Weights of a small GPT-style language model, trained from scratch on English Wikipedia.
Architecture: LayerNorm before each block, rotary positions, biases, untied embeddings, attention and MLP in parallel.
Each number is 128 + 24 x the weight over its row's rms, rounded and kept within 0 to 255. Layers, rows and columns count from 0. Numbers have three digits each. The size before them is the row's rms in percent of the matrix's.

# layer 18 MLP up, 768x256, rms 0.0636, rows 611-665, columns 0-127
104:137134188138170115158130091101139166145133120115136121131112125154120137082195141119116138155155156080146118147157093115130121112124162158161130066150125118100156142119136155146106103105085153122153140122155142147088171118105113107156119093158152139108131116148105121135141131150136123158101144155139117126081144102109153104149094151143113167112105141149152096110122125082123171104128
096:092128141174156166098109115145111117169136140143171130122116105189141163098115156126130167138104138129121109119127083157137090098174102166134140124121143132135096147130120063148170134165132111138151131164102080153107147140135138108180098146157150110113133105153115139157162124150128099128132097119124136096088123152135146174154147150115158148131118150117152086084118104117158134140113
099:174119153155143135124147073105115131153162153184132134137152082124120138110208134142135120088157093135120129102118132105120128133138150111107107098132132129116080154089092132083089119105138177144135133112102161139105156144117163142132175132106137131103101131152134167133081153162105148096141140142167096133099162140148129142133150120088138115157126149153141113117125183137098118170139
106:104151110121124139159133149137110115100147127160148131141116072115112141132093107125133119113175114134125126162113118160149106089151112155127091137114124149122132171150069148123131113112133136116123123154115124122137118122108141137112120078178136099069099101150152114146117093136130138134120160192136084087085128151097091131094137119174155145119149106152148122139117155140149139104175
084:133144133122096081118105122113090158133122198128129112123120109104130151133120158134137159082143153179139122181149121104125119153111135149092154163111158100129099148107149128151113110143138094120139166157141133202104146136141127107102147119136065114122119119095096109134116109135116140128106207125139138148116183135136119086131163074113135104142114155164142122179108146098124156145103
094:111089180175111116124154073112127097115160160115082169165139143138122130144127150128146171093137110140138133109131152155143158114123195190109145125093134160116127146140107143112074103100122137097151108165115114107158139153138126138132119127103132112130094127122107157131147079157107115139158087140089141115150109120128112152135120129131130089164130122128109124132101117127101153149118
098:139107117137098126164135127117128127122137182133133157177108073118092117105151115137149147098191146105151086150123159140143145118118112153125186144126129088066150134146113127155138098159157113143116131135172143176131144152120095145125137158160131113162127117172122119135136142116102134130084107083127110141161160119157137142122118125142144102120101070146108141097126144108171110166141
104:134152116132134096140088130164140147148142115117159165134123113121140124142093170133122114130162142125121122146166146107148099149021110132100119160130115123143137147137083154104163122114165136157152121122090103140171117115136118151110105080082115074073139094113147144145192152169087103116126128163125107121111172121122126143160151184097156141158111119137123135141118133127095138103096
101:151129063128143173131154111125121152096143130132140128151112154134131132082105131127121170153145178124135136103140148126097103113146127130135148156097127117115128114120130117149123143143124134156122141149120124135139142110149118153150141133110150112139168096130132137121143107171027085139150103138125157124127132120134085133101129152144116145101103139102065094144110158073158129108079
088:132139117198168116141158136118118144097127097140142157147122103113104115112133097123129148097123159128145136178129116186159127140083154119089125101127140113111110138168090122104101051135118133099140089136115133126132151135112149132137166117145113098117134167130133140192093105105143131122126125095157091126118114159103162196126119108145165145125135143194153111115122111122113137160143
089:114113114150135107124144102089146151154115106133104128148152111118120104107118133148149150104146158135172137116140156154147124105134138093121148124081149127113096137197096103104142126109163126148102119137128096145110184176132146108145099095123127062115132114158153086135130114094134116138145135129139152114125128118133150144124055110137168141094113159175139094119165132133130112147143
096:143144084065124112131184126115120129140131118172096111128087116134109130133117092142143154127130128155120140105132133168103096096101122155098116151095120160124140151094090141140167088109132145181127141146143128104105131094083150144135126128140142167103139106161118119164109156147140133145087144099089109081133169138095136134132125122143156166123126115094140142115134118090141151106135
087:107166119109155106146124115111105170088126132145118148178099097105133115136140094139153091105143128123095111132098139104167122130107147119130138110113173119186125156106128083163125158141107166166163141110121112140110109148136177140149118127134109075141100117116132142128141150143146148137132175160142141087088165100135143103092146128124108129133136139131169129135111130121129133135101
087:104110156120143138113091118149133142158163117159138143122127099115105144072109128103117115151149135128109070140139123120125133134157158129134123123127117055142171141131125123141144151121148172131129087123153106177154120156106171173136140120130144086139182104111156149167143115149140110152100123153124105116134147158135142123143101105134153170129109141135106077126105148141124122080109
102:095109135134096147114121145150095114123112146123106092125165123093133101127119141120104174097082122112103123145111185114170127133122115134086133150128150153129129142131143121128121115136170141118141127123129105123154166138110128140131177137137135130149120125083108146146127110187113136140125129138140121073136150153139094129174136081131094091119125164098133155123107171119094133152178
099:121130143116130127144144142160155130177170123167113120162110099113143201090117160159129145099108107127150145155140095137186105158123101112116109108139132113137140144118135093123116113152115147121147103145110099111116158111188145078092154113104117107091109117141166075159120158146115116147127149106100140130123153131100114142162108116129147157142126113112170142129120159152122158147144
085:119128152118152159124145116137090109131147134147078144137120097137080153127111140097117154129093113137110138158103141178109120149144151105103116117106155131122119137216117130192136043133136107137088111153136068143158120118132163123149125107115092116171130166123101135131179120110130134163120125149141138085051147123142110133164101111140151155127120171143168108144097121128107108125101
089:124148137166152111167172115133117161093108168145138096169161128116114086125130139111136111135090137100196131142171124163140146140100163079087182123086145170122113140168104116102122060129124107149129099122130144103173114132119155121122184131129084089163136121130155156140199125118140148115132101107159158137120161108161141138099088094141134170133127110149132143152161141098133122124089
107:083128116119126091100110103079103158134187160122086175120094163067154103147132126113106148108143122117129154159135140092110148111114156109111106145152119124099138145126119126148082137154138105139155123140108123131160123144104105143163144129135106145136110092146119118131126119181131169135116153119148146132146112165114124124095112123149138149151106134132139061165113117128073145068143
100:133122104174112126095120149165127118117158123100115152164112119164135180144132133141176154137121104139181111125149118168138143096165111127095141166163155124124129134131121110177140128118143153122160132188189084167168137164084133120116136103138122134117090125111106128182086140135108137143135124115130122132091152111112134155123111102157143121144064175182141132088130102146190126142099
103:160104123130124161107105079118150139112176130103175100094110154113097152134141155160131118136129127142114071142130138100125115174116133117107114097175113119103146144131132136174106130093145158154123153155165148120171150143133110142155129162124128106128128085153161115150150085124111142140120112158134133172122147211088123175150134133153101136163103147089130091148101116147151153123103
081:171156109175103148127131121129130111135157164122134113106129124127096078122153106141122138151118119190137070120164146139135137133074111093111142125138158098158149133116129116122115100120131106120091192128094062115139126124117157151115132130175105156104146080157150127109131136101140155163103122138102155127132143103181158154138095137139149127151115088162139092110121113111124147107136
105:106078133132087147120140095112079158131122148102122149142150150169128103129111144135112155171129148154107127126089176123126104125126090137050109166094171147141143152164125109119146115148122155148141092118123108122141124120161131136147139125104134110120147105131110099118144090107084144144153173190155093096122140153145107135156150158183092180119136121168110154162112187100159102148066
093:161124110127160152110112132133136123140112172108113115152148133096151143135162138130138132114156142140128118188079149131140130142100107125140094128142139146116101148109117139107132098113095156141181131135113072115113129125120136111187091125109108104095128155126120084164171114143133132125172150114158146065142142111132097127085124105101174146189129145137137154089113107116159149117150
102:163096158133146132127094079162115124085123123133134126133101178135131139150108160155133144155126157150137131128176117132116124106131112122128164173171139143107114138093101115153134109144153131129133132150147127134136181118124113146181111083162125093157121120168136129105132070157111126096145114104158137099129106115137104136190131076089138166153147119174147120132115143135121114152128
105:155159103107132168121159124128124137145100151162153195098100058111157124140136120116153170110107111150121120127097179077163142124141112171142106142127145132114093170144113115109105126128130212124158123156091148107077136145119188146137148130095099085112133113152125160137142097169109137120130122109117187143147154123140089135122107150102148135129141142165092117128117094158107110122172
102:147181127118116113129102081120126109142123121115129130115074113106109161099118136133153173123149142167115125136155106129121108096118088133115137114104147117106118124122108089163112071122142144126136167158154111121109138150151113128180094117121153110151158143114158064104154135100114178125132096119103168133129108104104133152089124172136093137152128135132144068175121151110126118112115
100:136133080159116148131147089158122143113139149097127141152114142131127142138102156160115127195144167116133105157145103161132144096091111113128123130136118095109159127125115119146136105164134138169131150151117137122136135145113103133159077100136108129142132091118082102149136121105086097109139131108168129117103125112101122126143168108170168183105165134177081127113118143133154102131079
094:156123082052128116139129110152145118120116186173102136125112127088132116149133091115167100109127161141123116148110176104131133173077104134131148138135138141153144147133174153181124124131151141141153135118107136118102120106130106095156106120087139120144119114158132149112137117151114148114127150205145125138129161100124123105130103104138118163133124130108100134135098114131127139148151
118:162154121107095160105143122121135138121156121117107152164117104138094155133120142134145138195156129152134081112115154167153152113118122149136096115127141122084118136115127144117116113134112110120144130118100172149175143162099107122147116125142122109146144115163106086140126099138114143139134099092126141079137133180105122125161114126138109133093144125124118128102104161116148121170082
107:113086141128151090097140100127114184105104128142102149156125136102175130104134128155118102131130130137153109119132117138177072066103132177125091140104144181155150155120132125093128117132108132159123119213108126166161143152092137121168073116150075133132166120123119099123133135142112123134129132120143176098119120120088120106136121120177187117126121101140129123094144110135124140153127
105:108108113163141116140132112097130154069141130151135124129108080114130108125129132117170066115098112160086105163140177177115138117128125151105163112113125142129106133170076160124139147104140150134108133133092116092132195142124134146168141157139121121178119103112150124139161114162061153132149149149120163136085141135103073112147136136123143132139110099156136111131115111111114171127126
080:154156137123097119142125120159055121148127234103082173146115126127134188129102133135134110135142110181158104113124136103079120148142113153151126161125144143169145122109148115158146089141140150129122158137155081127120138121159091150124135144129092179120121096158108097114160146127121145117105123152063135126150125088152098125135143163094157107130123135117143152122102153122162144094123
097:126127136118090145148159106155129139084152117116122177083115081052121150130121157133114124134121138133107130092131107119114149104129118122130144123145136115090102123131143130168101117125187130103129095151145151136149148119126146093138148128134128129091090119135134128092120104105110159143092127158153104137165144164125136136146120199147115160121113119146170130116117148128101140151117
104:114069155122127142096122085099119148146130130125133133115125107129111168088126091152146100119127103119153109125107126131159125126157140112161123129134121115121145145121104122165106102114140177175115131145119141166155123143139169140125129111171106143132152111146145122163092165139076167159176135127156126123132120155144124158150113143159099171129097100114134099091114134137107123102160
101:127117164089113159134160134134118149109149159155081100150082115111122108125160126119133125156138134126096120119100156116124146097126097125091097155146110112105132148144136144128082139152138147093156116113080169111151142147152150124123116112120130116129100097198156143145106135111108089143155108162165111125145114113115128160167148203113157113119123074107119133123146192108163080180169
095:120151145171172108116116139140134124045151138125084153114118111137117105130127139129102137119142149160110084138138128105111085112111167174091125161152125120129136144137170134114155100130118101148126129122116129083171115144156159122119141126098136113168160097131097126161126127157095123123175170116139168102082158151088132160160139099112088152135095132119145106110128140124101154144135
105:111117093146146176134102135134106154104195131120150120133128120171143159147160086126091118085129135164193095159111159142139100084121120167132106119109167148120135165152092110105124109126131124164156135157129090140099091115132110140134140108131081129064151082165128146143129130135107151152105118172089086112146131142095137178144131114136121172097094148157133163141091087110123117141142
109:118214155166121146163110088119085105116137153120162131125128144157188118108132105152121140113104110123126089130144115083093152094113113131136124145125142122096078144144089100109125134086136122108195160143155100164141110159082134127133165106133109122111163102181161108134119132132108166092108097172110084121092148116106119175124133094135126197112127148197135146105125142141134121144136
099:125119123182114153134125101129128100090171160129150124166070112135116139105121103086162149125133145135094128175077132176129104073153120179131129128156112129151156142137137124121123136116148123138145124128141142149151130118122102149123119146133130118130100153158096092117135124103094118103084147140156157140117134144036083161139096131136121128124109103172126125120123119122074153144100
105:147098166100129182125122118133119107117129170101094108143122131091118117150133135127129146121152118131180073117093122161129119160150153143126110167093107097111127157123137106188115127106143124158134127115119106134139093141114175164142138148127114147116169077180112135150136109137097109160109150182161130126151143139072162132099083165107136153093159140126146174119115119129121154149080
102:122139104123114136127105134095141135139101111129121186118114109131096139106146132166110142142106059100109122152107105099133121169103125111091095119133133146121080168140158132114100114158163145144156118154139099097166144152117140112150130137122149093141116121106146125126129146112100116077100132164188142132127170134109039102140180127113143133155149134122102110122118142130105129099118
108:163129143100117094140140110115104130127112183122115125131116109125117129092083139132149131135124150182126138085122139106099095128146138097167109160097147147136139147134152137119144133139081187150156154145156129109157159150144110134153135129165117150146114143141119147101109138126096137140129130150133091117085148171134085121173068086146129065117115129136151145122133124079127156127100
083:162113131162121140126145095128108128174142172122115113158166107140100158149149108114184122136144117158145146123104121106109129149100047142104104117117182138128154129123116128131146167149137114138056111113126098149068133055140099100147119116116100133081122104164148113157168149097123130137086130127098105121100133137119147127126147174129120150165149119152139150156149110130110167149114
118:140108108131107111148121083123088159104156166133121132114135098106134146088136093154111123120131163135134118148113116163144121093119145161115135162138141129104148135110087136115134118098171158153141139129140116145136138179124120145183106133141123110112166145125149137137136108099140165149118146116142137099075214169111128127163117130169134119116129130153166077106118107104124194118155
106:152070129095114154129115085122120133172147118157103107141125154109119118096128116175174130184142063124131122173124129131128065142095158154133134157087146114128160164129118117140101097109107144148130102135093117099129121141109094116138128131104128121121112122128143081130165112125081133130105140119139095080169132149159126125123102150136179135130140113120148127156148167119115170146113
103:109135122154148132149131070141105114167143127122137124168104107107147155065149130162129107141160129152106136136128137138150161120116127130141123141082140111116170134131131128128093142150140140140153167126125130127176100103092109135121110140074137137085159131174143090145136139142084118120163178155103103141096098151164113132148123123168110114140127140153115083110141157082150174136090
094:133120119147099140150138129112139133158149131130161127144100142145166115110102127179156135147179118142128125156147127098111106105118111139145130096132142150135143143115112141122133086170119123122155100115098153118128123174143134148146165068136129149099127119176115064137107100105136101138121127156150117151153171147113067151153157164116155148134131107125099161116138144146145140140142
100:121128115110104149159124136137120114110136145140117156146126102134068140099132130095097153102125147146117102145107162101139096130102134133109136133108130149088134141135094118156109134143167167160137096132133160143133130124134161142104153103101135117124158092170127095114109080130114136149191130140141129141125149174098135120163146137118165146122116157168111122111164155114168118094171
095:095086122133122146153150101110136131133125141119164119139137137091138167129128169090157104121134172143130098141122142117124072093072129123110121174162133104102153139146131135153120120138130169140110102120090103138096174111174059154142160132084076109084151096149140139114162158134102078194136102126130125096146123161084154125136138099150136135164115122154169109163136161119144135107123
108:126089119106158164119126117137097152142144155091088175148139132118105124123112159147134114118108087169136142109141119126170102133162053134145147171149128135162134155132158073144107149125108110125182193111122101091145109140163114169126110136130149141119122092173117170148172144144079091135143141142134139150058165148110118143123139107122131100155129117110136127087121130127140101149146
097:143149096154103126100115103132112104162140160173147145128133119085114149123160121103160173148129136128157168114101113113146143140090130131122093152115136146102160154145096081128140088131162116122150156102105141124110124119112116142142143112115124128095119143107107138141136120165101128079141156126126093061121138134104100112127083115140156148148120134127123131110103152124139155139116
097:144168088115151124084096114134112119117142118142148143150106077136102137146140104082134101142132136127114147149124095141135107111148120127140171098111141114095155167147091135097152125152137105147128143136119097095151168151160144164179128096148117108154156168104099083110118096115136181125101162147109157071143120153147159182149139096120139116128109126167142107134083125135129163091137
090:101120107135126130150084174118145129101138129135138111130119100131105126147136135223097140150132125113122130131138125106139148120098117165081150121171151098119106157154132118137110124147126164163153191127113113109140134149101172129158109109131114126116099092113164185167118106086146085165185185128164132128116116143148107113134137163106110125132148162164125121154106110145132122105134
107:124159135108147179123162135132109113120099124098146116151136118075136140116137108159108083134132129146145146149138167129154133098122127129134102125146157073136116142113142146160115126163109164127124114181124076152135138130116161108155117134144133117130114108130108098133108150134111147132160136145157148075154147139097133147130129139147101135117131133115140110068093150119148164141125
# layer 18 MLP down (transposed), 768x256, rms 0.0656, rows 611-664, columns 0-127
106:104141096137156145139142134120140131130110100147134153124158162109158120129113143142101135122126127133103151114160163096144122099146108136130126142114126106124118111144168099118147102136123159128125118103123114134151139102095125153128123124114152137118109108129095129137151126104128141085132140152135147122129127095143075102216098120110131105112139139132151099132099137136142114136120
093:142052099115105107132131136120147129193095142094091150097124135097107141142114117136126145125169163142120168151139108096140122156117114118087171118117148098118178137100141131160141157135080140107181137157142109105148131152119161130070129088151137130166120132156129097122134176131093143119141157141119142110126136108118128122093150161105110148132112110143106110147173118154154145135127
100:134139128137113174102170133126136186125098134101205084067190125151127047159122145133133104074123136178134145113128154139147129123164096110102174134138115103125186125123078116080120121135140121134164148109135114130128104103150092140139118111117142088125152127146116143150152119134159167098157123071123091104130143120113102123116137077122113119121156156102117140138123097140117076158134
109:120076110111077153150125081111160123151144119119137120171102116172108134106100129153121121116133119113092165135127112161136135139091155126148122139112128108127106188124147126133119146104124161108089136139102161151139124155178159130091121149098114124073096130105105148119115117124110137162135162125121135125119148123169183132119122098107171104083180138140135111161100134113085163109132
082:128123123137099146151199161138158171137137089132128116141140139159148119132100128108131108143136142110104114095100104166108138092126116115129130182146118112131142152166108141129089087108135122144128127098088118096166134092144114148148135149104147122145135095135160133103140148110120092108186103108149125127101099170148146143140121177138132156137124109122114133111146113122149135111128
089:147145117101119118156128084125185092118145119156152109116090126156153116099123163107140129197126150140082168168131104087141117095149162106149109108143124198138099149122179162114123106104161088096102155101122111131124108102094121104072102125138132074150104092133127164147128098110146174137142117125124142141162128121151133129109099154127114119141103101142160139133130136157132163105114
100:140177094104121150117118129125168115084154128155102141105142157165122172132156156118125116111079117125107139095138143152149078107100136117150093101135143144124127236148105120130102115112135135172139124094121141140116094125153124161067145125148131114146157145122107135148114141163120131119142158112120159134165117128153105092105136154123102129118151111118116137146098147146121125167106
109:129157061134095136131151145102168148148156103053136160131125113137136100121069105128120119163129137125146114117131108138149096098127131120100137151085082104151181148155114153139141144108106152153118123142128122087131136113131117127151128146084118117162126137104133161135129138142078164132107171110132116092134164141125114121127141149121139140110125121113132160145133114136133112110102
098:123124156134111099153142131143146118139112148136096133166123115152085119135156132155115146088132098139128157127123127134123138090123138143134127113134130144151157069096101148156113102120147128121123080108135122144118116128124152126124111120144117144133137150117119104127071146089223139145091107122149099117144136119130135154144127116089128108134143156128191159078148134165138154139179
082:112139104065142138095151156138133127111124109162141143109129148153174111152163153131060162160094129104140123148132149117104111107127095131147101141126096139128119156150119174135143094154172103122095134107081148120109130141144145113116109105125138159150141123155114109137131132159121118121109138150091102191103114141152140064089101124121112111120157122127132121137132098104164078175123
087:125169099086134180135140113120132156089087130104100094126126143136127102162159172152127140127114185129120132110114136132147142075134125158102125105107101092158132064119132108118097126143174163155121092140127148121116100109131172129102141103172178138160123131163133117150131126142114157119163132114115155170113164170137128135131157121151129111143127129090108135176151141125112095101103
096:159187110125157175075086135167121109101102132137150131113155112132096144137120123136153130129127101144128101121121118164172136126155130132070141144171100137110117109154122130106141130156108153169172131129153098127072135142098131143094159110135140125170095108133120083145144155076159122099116145066136121122141137128118139123113145141096142118132112126118131139132144107105115132140152
083:129172117119211152137138113104105130109142131147185139091152127143137093152157195122107152118161116080144168103134121134119097104117107122124130099139159158105123095168180138096143130138144119160106108129140144123111134122141141099122128148118147130135138137150147117148112092108191091112150117147101153151133139142155127155155150125111122169129148120101142153132172073120147137106141
087:113089112129122142079161133104150122096074152132154109133124136133164119164115171136100173137118109169161134111119162129097115175079124119127135065129121119147112135159156130119113119176158120144148150161106151114086127131117128109132099152157176118162112106138156092113128114154093151159101155147121132113094163114146142102123186128134138161066098139110134144109082176139101136150133
099:105089155098106129102098132131133142177103096095117105167152109132108168151098089169150141130137142148171157119104155106141159141066093146105110084153127141125126082115133156137130133138129133116100156149108111111176131078123089153140108122125138134147160094130134173143091101145109142133109153102131123164167118104137147113096147094114163121107128135118101126115123133119137149139095
098:164129152173106140117110101084112167136123126126137172157151129115130114141112159142155097148121137173126119130096140165113099120129092102112170119078116140096122143141137132172107117125152118152165117104113156145136179147129102145142101126140129136126129161135126121111121081131091171130105080130124119125104104144099129134118160135102106136124115111104111142116136166139152100133163
081:123128124153121135140125171108133137134143136166149114108078123140096148155156151109127085111113130090111109117154182135117093106056106101120123137151145126141135091119135168117127073167114115133119152094105122106086109134135143100103113143171107150164174147110126125106171176148127145144102161091168148129117082138128076135114136113153099124115124155178106126156150122146134081130125
084:120116097124158160120175119130169099124089116159118095177117154137090154136121169150169125156125114124124107098107148139142096091096135135089137139150082139130129237121144136110142145149132106126136125086100162102125125130126136159085122123127127153109130128127159113123152131145133131120118124148103104089129106146112140093173138105148118111103160141106121105134117150133096126085139
110:152173131112154113089151122125101136134140147136102100103129116118126174122136114109145147131139124108137120119127080129121132098176151123099126149135105122095165104147132119134153113113117088091124139142169146119115161119097107108079112144117109131098155186148116102118151150142158101145124148144079105110132117135147073104122135152128139105097133133111108085142155115142134132106138
097:146084127121102128123137126098158115130108105126163136120150126129131132114089116151117108150144133115113132117117113122096143084127125135143139115105153116087133138144140100132136115123072131096140099125069117107145112098134143072114118145134145165136153146127131137163134112089139120166084137119154152118150122121129134108083141158116149094111145089140153123144141092148090126113135
104:119136094113119103129172149130139110198122127138090106111130153133107105126130118121131149101156136115145147109116103134121099087105164109133101095134096137107115173106161171138121100156127091158128139116180137104159124120128095092139118174117061163121130119127146203079108140102139113142130134102120112161136134093132135116114143103132123122131131115145141117129144137134124155129131
078:126107107081176157132148154128158134083116080181126134136143127105110132181159153093153109136129164155126143082163132164098105096130180141105097144178106122121101175147183126125127130142115132168145154121105126116106108156115110126108099101140162134133145130112149138172129117116118111102154097115139130153116108112132126080157158138084077127082130156120130134143091082150165085128117
106:124109149164164146109187148132144146080103142148148070130198088149120137128156120138128126107156127123106161110143130150122137142131133152125139136101116104129129146160109104141149110117081139112120079126127130077182148137135108112148099158104103159149106097140114129121136084133145156149098134126108152123133158136127163144149118133162116098127135114102107127160165124096120140142144
088:120144115172110150149156080127118136126128101114114103105109154114141141139108139111136093117141156111153159136137132070158146129143118162130137096117100095161175083164125160189111112136126127105151135119128107145143127128102124113141125126131067122126103122125087116129139155141118167129064085087101162145124111090149111113163127095147126130090124108133139083145145126177134087145094
104:108137157154100111104118169143139142135139151126139101129168130075160100090155129177109148102120145136081125157093146129128162169134128117106130130133110142149141212132117129097130162113100126134141187142148109136109073132130110137088144157152162117110142152135082129121149131141053126147102125124129114164142167110116143153062148097122139111094118156111119115140087141115106152096127
110:084088138122166132150114143133128192163165155102127114119134110140116111156123147116090124114109120136141143097113136128128139132142115080129122122138108128164148165118118166140158118117101076145134110154105099151127156122135158134078134145055154137118135143125116138179138129185124152073096160126129065140077101130123103151118109109119126125169096137074156132118107102134088159111066
100:094114127158174118147098111163133134152102163100147159086151124127116164128140106120133151165169128141113138126119112135133137125098107110088147147092163147069161057129116087167152145157118096108115122140142096112155123115133145124090127144101093124108170110135111143076113089132142135144125102117155096127131099103109147129118156103084120119114082109165083139156128137129097154116137
103:132128159100117074120096165131122113101162141147125114111128129140146127112158110120141136093079098118152150123127135092102104155132112118135109134122130179116120056128151134122113156152113110107133088134107121124134158114152157109098146146124123125120126146131162151119107142096193140116133128133105109131172161147154124127134081150113099141149081139089167127171146132138117140123200
095:101080156198104106113115097094153043110147122156153142153127127144131126122138138135074141126146125144087134137105147161121087091136144140144120127125136171119146150135143099105117073095094138116097085145127090130139111130127100102157136108161125145140139122135137087100164135146130131144144122133144177090126087136161136135139144123193166151131132121140119116125144141095087118162145
122:099139114123126141090172075121132146105122152135122141148128117140139170084135107149111139113112187139153125115087102162141126166117160101166123150131152160160139093140100110104120106154119139156073106098149095152102145125133146145176109145113134125115180116100116142112129106142144114144148151127138101134127138126121100135090135108151084152105168127118114157142109084148143143182145
116:163151161134104144110162124117087129129157147095154113122158124085083120103148122127152140155107164113136127127180149136119073105103122124101120130148098120092095158141138116122109122147154105148149124134167173117134098139127149157102142116141098114112191115137101183114137126080103116168119093117155103149152126133118096118099154138143163154157146153109144131132126176180108110110162
105:120137142123137143141104112146125086157080156159089150118104147113104128144087122126146162141141079109137148145140089141121169128147142151112101131121141120162147115136130130138125175083062111150108147139136104130092131142155137154128156147118116138139085129120124151139093141125098135137112158134099108130124099104129172166155131122158094127074110149129070101135162117099164107128098
076:131113159090150152127128151147159148117124090110142129141078149117098117181152150134148134115112163080132127121115161132135134113076116117134140103138109164129056170098123129132133134128128105123157134102097158133120102165119113104101121087148190126120131152116131161080083169170128183125123128142133147128137134124131098104116104120159127122132150139095142144146136089159111116143115
095:136164102112182125136101120106143124138129120138083139142127158091147134114129118105159115124153106158134134131156109119144112126105070152150099093124165073135149061117151112131123128128130124130122136114123139126134087148107147159168100139122122119118136170148090135123171136148165140105141120098133143149132150115113143135124143120100179113102127125131107100133128113133144117113122
107:159132096146101114114117134130110139133173153145180167115107114145140117120098148113114083122139128121161102093146131161114100117146132131172104100079090167114140140172128116129151102159119123163155119093118139105123174105132125120150135140146141142141131118107114079156166134196126114147098156144114183169104097165141087158174105154125085144131125126142143112128155102146147141116139
101:156134127140111137115102178121117131163108134142154118152179147161106139122069124148112152103100138166185150139098151135114097102156138149163136149108138154155089117094122082080126134155091127143157097111123137128114137129159127140105089074122164150125101146118122111159113111115129145136151150098132153128079135158116095092137120147141139109126111171145098136126120108144140152067112
092:121155123150118105154133127092144132125109135088116145134165140090096126132117103145133161095117141122168110108126155136119152095188156096166138107133134141110105127133164131127114120103141163131131159118117121106109116094104138147147086157151130118114142132104140162174136153120085127144138151120165130130121131096085096118146115166106143127115101151157148138104111162113125112093091
103:128120101103096143116164156137144112086107144131133127102117122135105137106095122100117172128103113126116126138123094126127143155146120150148120147110132111179078096122070100123124130123138150111139147129162137134110101075153169131157158151090148132155125110120112111097157121138134150141071109088097123142099154163154081100112130124146146114149144121112101122137108100149171132136167
112:119136106143105118111118132142134152090103166120150145128128143138176120133112140123147153126133100104078109124121095127123119106105163152139148138120117168110115180116105150149190146157128103193153116151085138146076120080112082127164125122149124154107145145099155111068135105156120101158127102096159152095100108131120164102148161084168125172106121130093120126168144143130161093114135
102:130160165171119129107109128140109150136095130149100140127176140121112119126147121090119152086140125142139143110101179088070173145112121119126150179158145103149120068101123089117102161130125124129107113137130128133121121099110132132137131139055110102090108139101166183129158140121167132106128115086106114172138110138124141106126153134164139166125120128151069119117099162160124118149175
112:130148107106131098148131155102164114155130112136119110098082131140120143128123127174104133136124193117086082110117159133130088124141082111084150129151138128170155160158133123158134111096101170151133124164143078151123162105153141181127139135140157112081133136103109125128107112133078102114118110134098100100088103129117103146115135140139125129113136140070091150140129166103123136131100
101:096102109130158111152103136113124149126162138133116149097047120135148103125106133089130094140141158152129144122099158114141118111164110109132189118147121115094148141144134153151166152134120089113162110120132119151172120124099166130151168113119069127122103128136145123142174107142111144156132066104115160141141116091114185132146152103088099142127159108142126092115137133101175072128086
111:140146137128087143161137143117135134095103109112113121097141135116128150131136110096131076087150159169129085156165129107124131139105114118136133104125135099103171090180122111135151129136108121106134121145113156138124155171086135104141130113072106102118158099111146129121131137128072127124153160112171127123131090099153124113103140130124141137131141128116121107100096092128147102195099
081:120120141106161167089151119101132131095139130135147107101071176150151100102156142116128121174131119152108129120143160128128122141081133113136134116106149142158119192158137114113080108106150112135153139123070156109089130134122104099111107142152164149070117145144145118173114102127130131128134166116178120105099103122116096126157115112116149104134141127119146154164113110158142118115148
110:145128140127103108166134113173101153129139176144114138154143087096141146119126100149159140122139161157140099150105119123136133086115121154120140154112150124099122001131108126167128092120144156146132127135147115163144171134122135130166156091087089107124128108158127133160136105148176128155122136149137109114137142147117143166134130130140127135160114147148163102103123137104116165129130
104:134150091146125095137109087065120118112140129111124136098151114151128163130115118128095132103130167132141105140169130137111146086106114128141146150162132110097085094104144121130103122151128158143121099115131145103166081153094171116176124153123130149143161125125074145135126145121182131130140143084138087152146119123141154149108145154136142133122154165125163129143089125096141076144159
109:107092112123102084100128141118163135156167150135132125111128148136080100104157157111143109132110123100127123102119134124131132129132103138178109087170160182121152169101110134152115110122174087121151147103151125128170115089126141127134140153132141128122111124107136134120073147075183104129125126094100118110126106135156116111175108148134160120134141127141153116131159121141092176153105
087:152163129140186100136145149169133127146122168118083122127142084161103184126161135105107140152117178110122090097097133170178172178112144117123138164130123077115110132123131107104149131086146163115138100113129110122121108101153127086110110149107146095152120139108152151127170141144148134157116136087103139137062154102060179155112128138137098114115105146144153088101149141119116139128099
098:167141119077129188077117165109151117148111129157103142135157117130144122156161124155174124174163103175113167120111127154115135140128106099087152112134119119091130163130156125128152142138169094151150107127105104129115091129110124118126161134096157123116140140114153127118146151158140122116135125119197122112121096077066128110143103104129106136144160138098124113157127135116077078086126
093:133108091156126135106153099129120122123187129099159113123150143178095117156144140135105110150129131135171117090129117142119146114158128141133095103080106121152096115132117104101085083133147123133103173126175166117128135163084131146148112146149144106173086152100143127149157120137123160165164123097146116134131155077146076135125148139077097097117132132142135145147125147127138119108114
115:111135127125138099153084127141113133110127141091130116157133140144097075136147159123102157106119176152132137098124112118097143160113138150125127146102096176094098113140122127087135150127149141144119110082124202145150133155111153131104124110117154134106124113129163161101132163130166109115129167164132084140124100169145118153160132139120093132166155121107163127142095132098119130143116
096:143171108145113146138118154098129158153101127126135110131112094120176092121167115153137119112132149130115119138092174130104156122133114147198093162130130142118137085120126182122121111151098113142138135117176073141134102131118122176108091164136088069157072110136095143124118149161133121127120105122156126084122084102092170126134121101121155172164154085095113134151117158134138112075150
098:112116112119134128139161162100100080164112113085141100137105139086091105118109111113106126094138117129113099128133096130135110168084134081103130167179180139105132133106148109100103136127142145129132103154154102129117133145114086124141113108178141115121143123073140098156175144116137117137144133151139121145113120173160166111184098109127077143099124100158123162156134164140143097150158
090:134113079111165144102106152133102126100113162115117103123174121095122118137125092129117114119113166116140161107162122109119122153126117109142127092103130151122194131142099137112135142162125109109112141120064128118143146148133106109144153113129140137126129100112139176110109079154127182095150107098102152151137149166147139099123131098087095138110155073104124148100121152141109133149121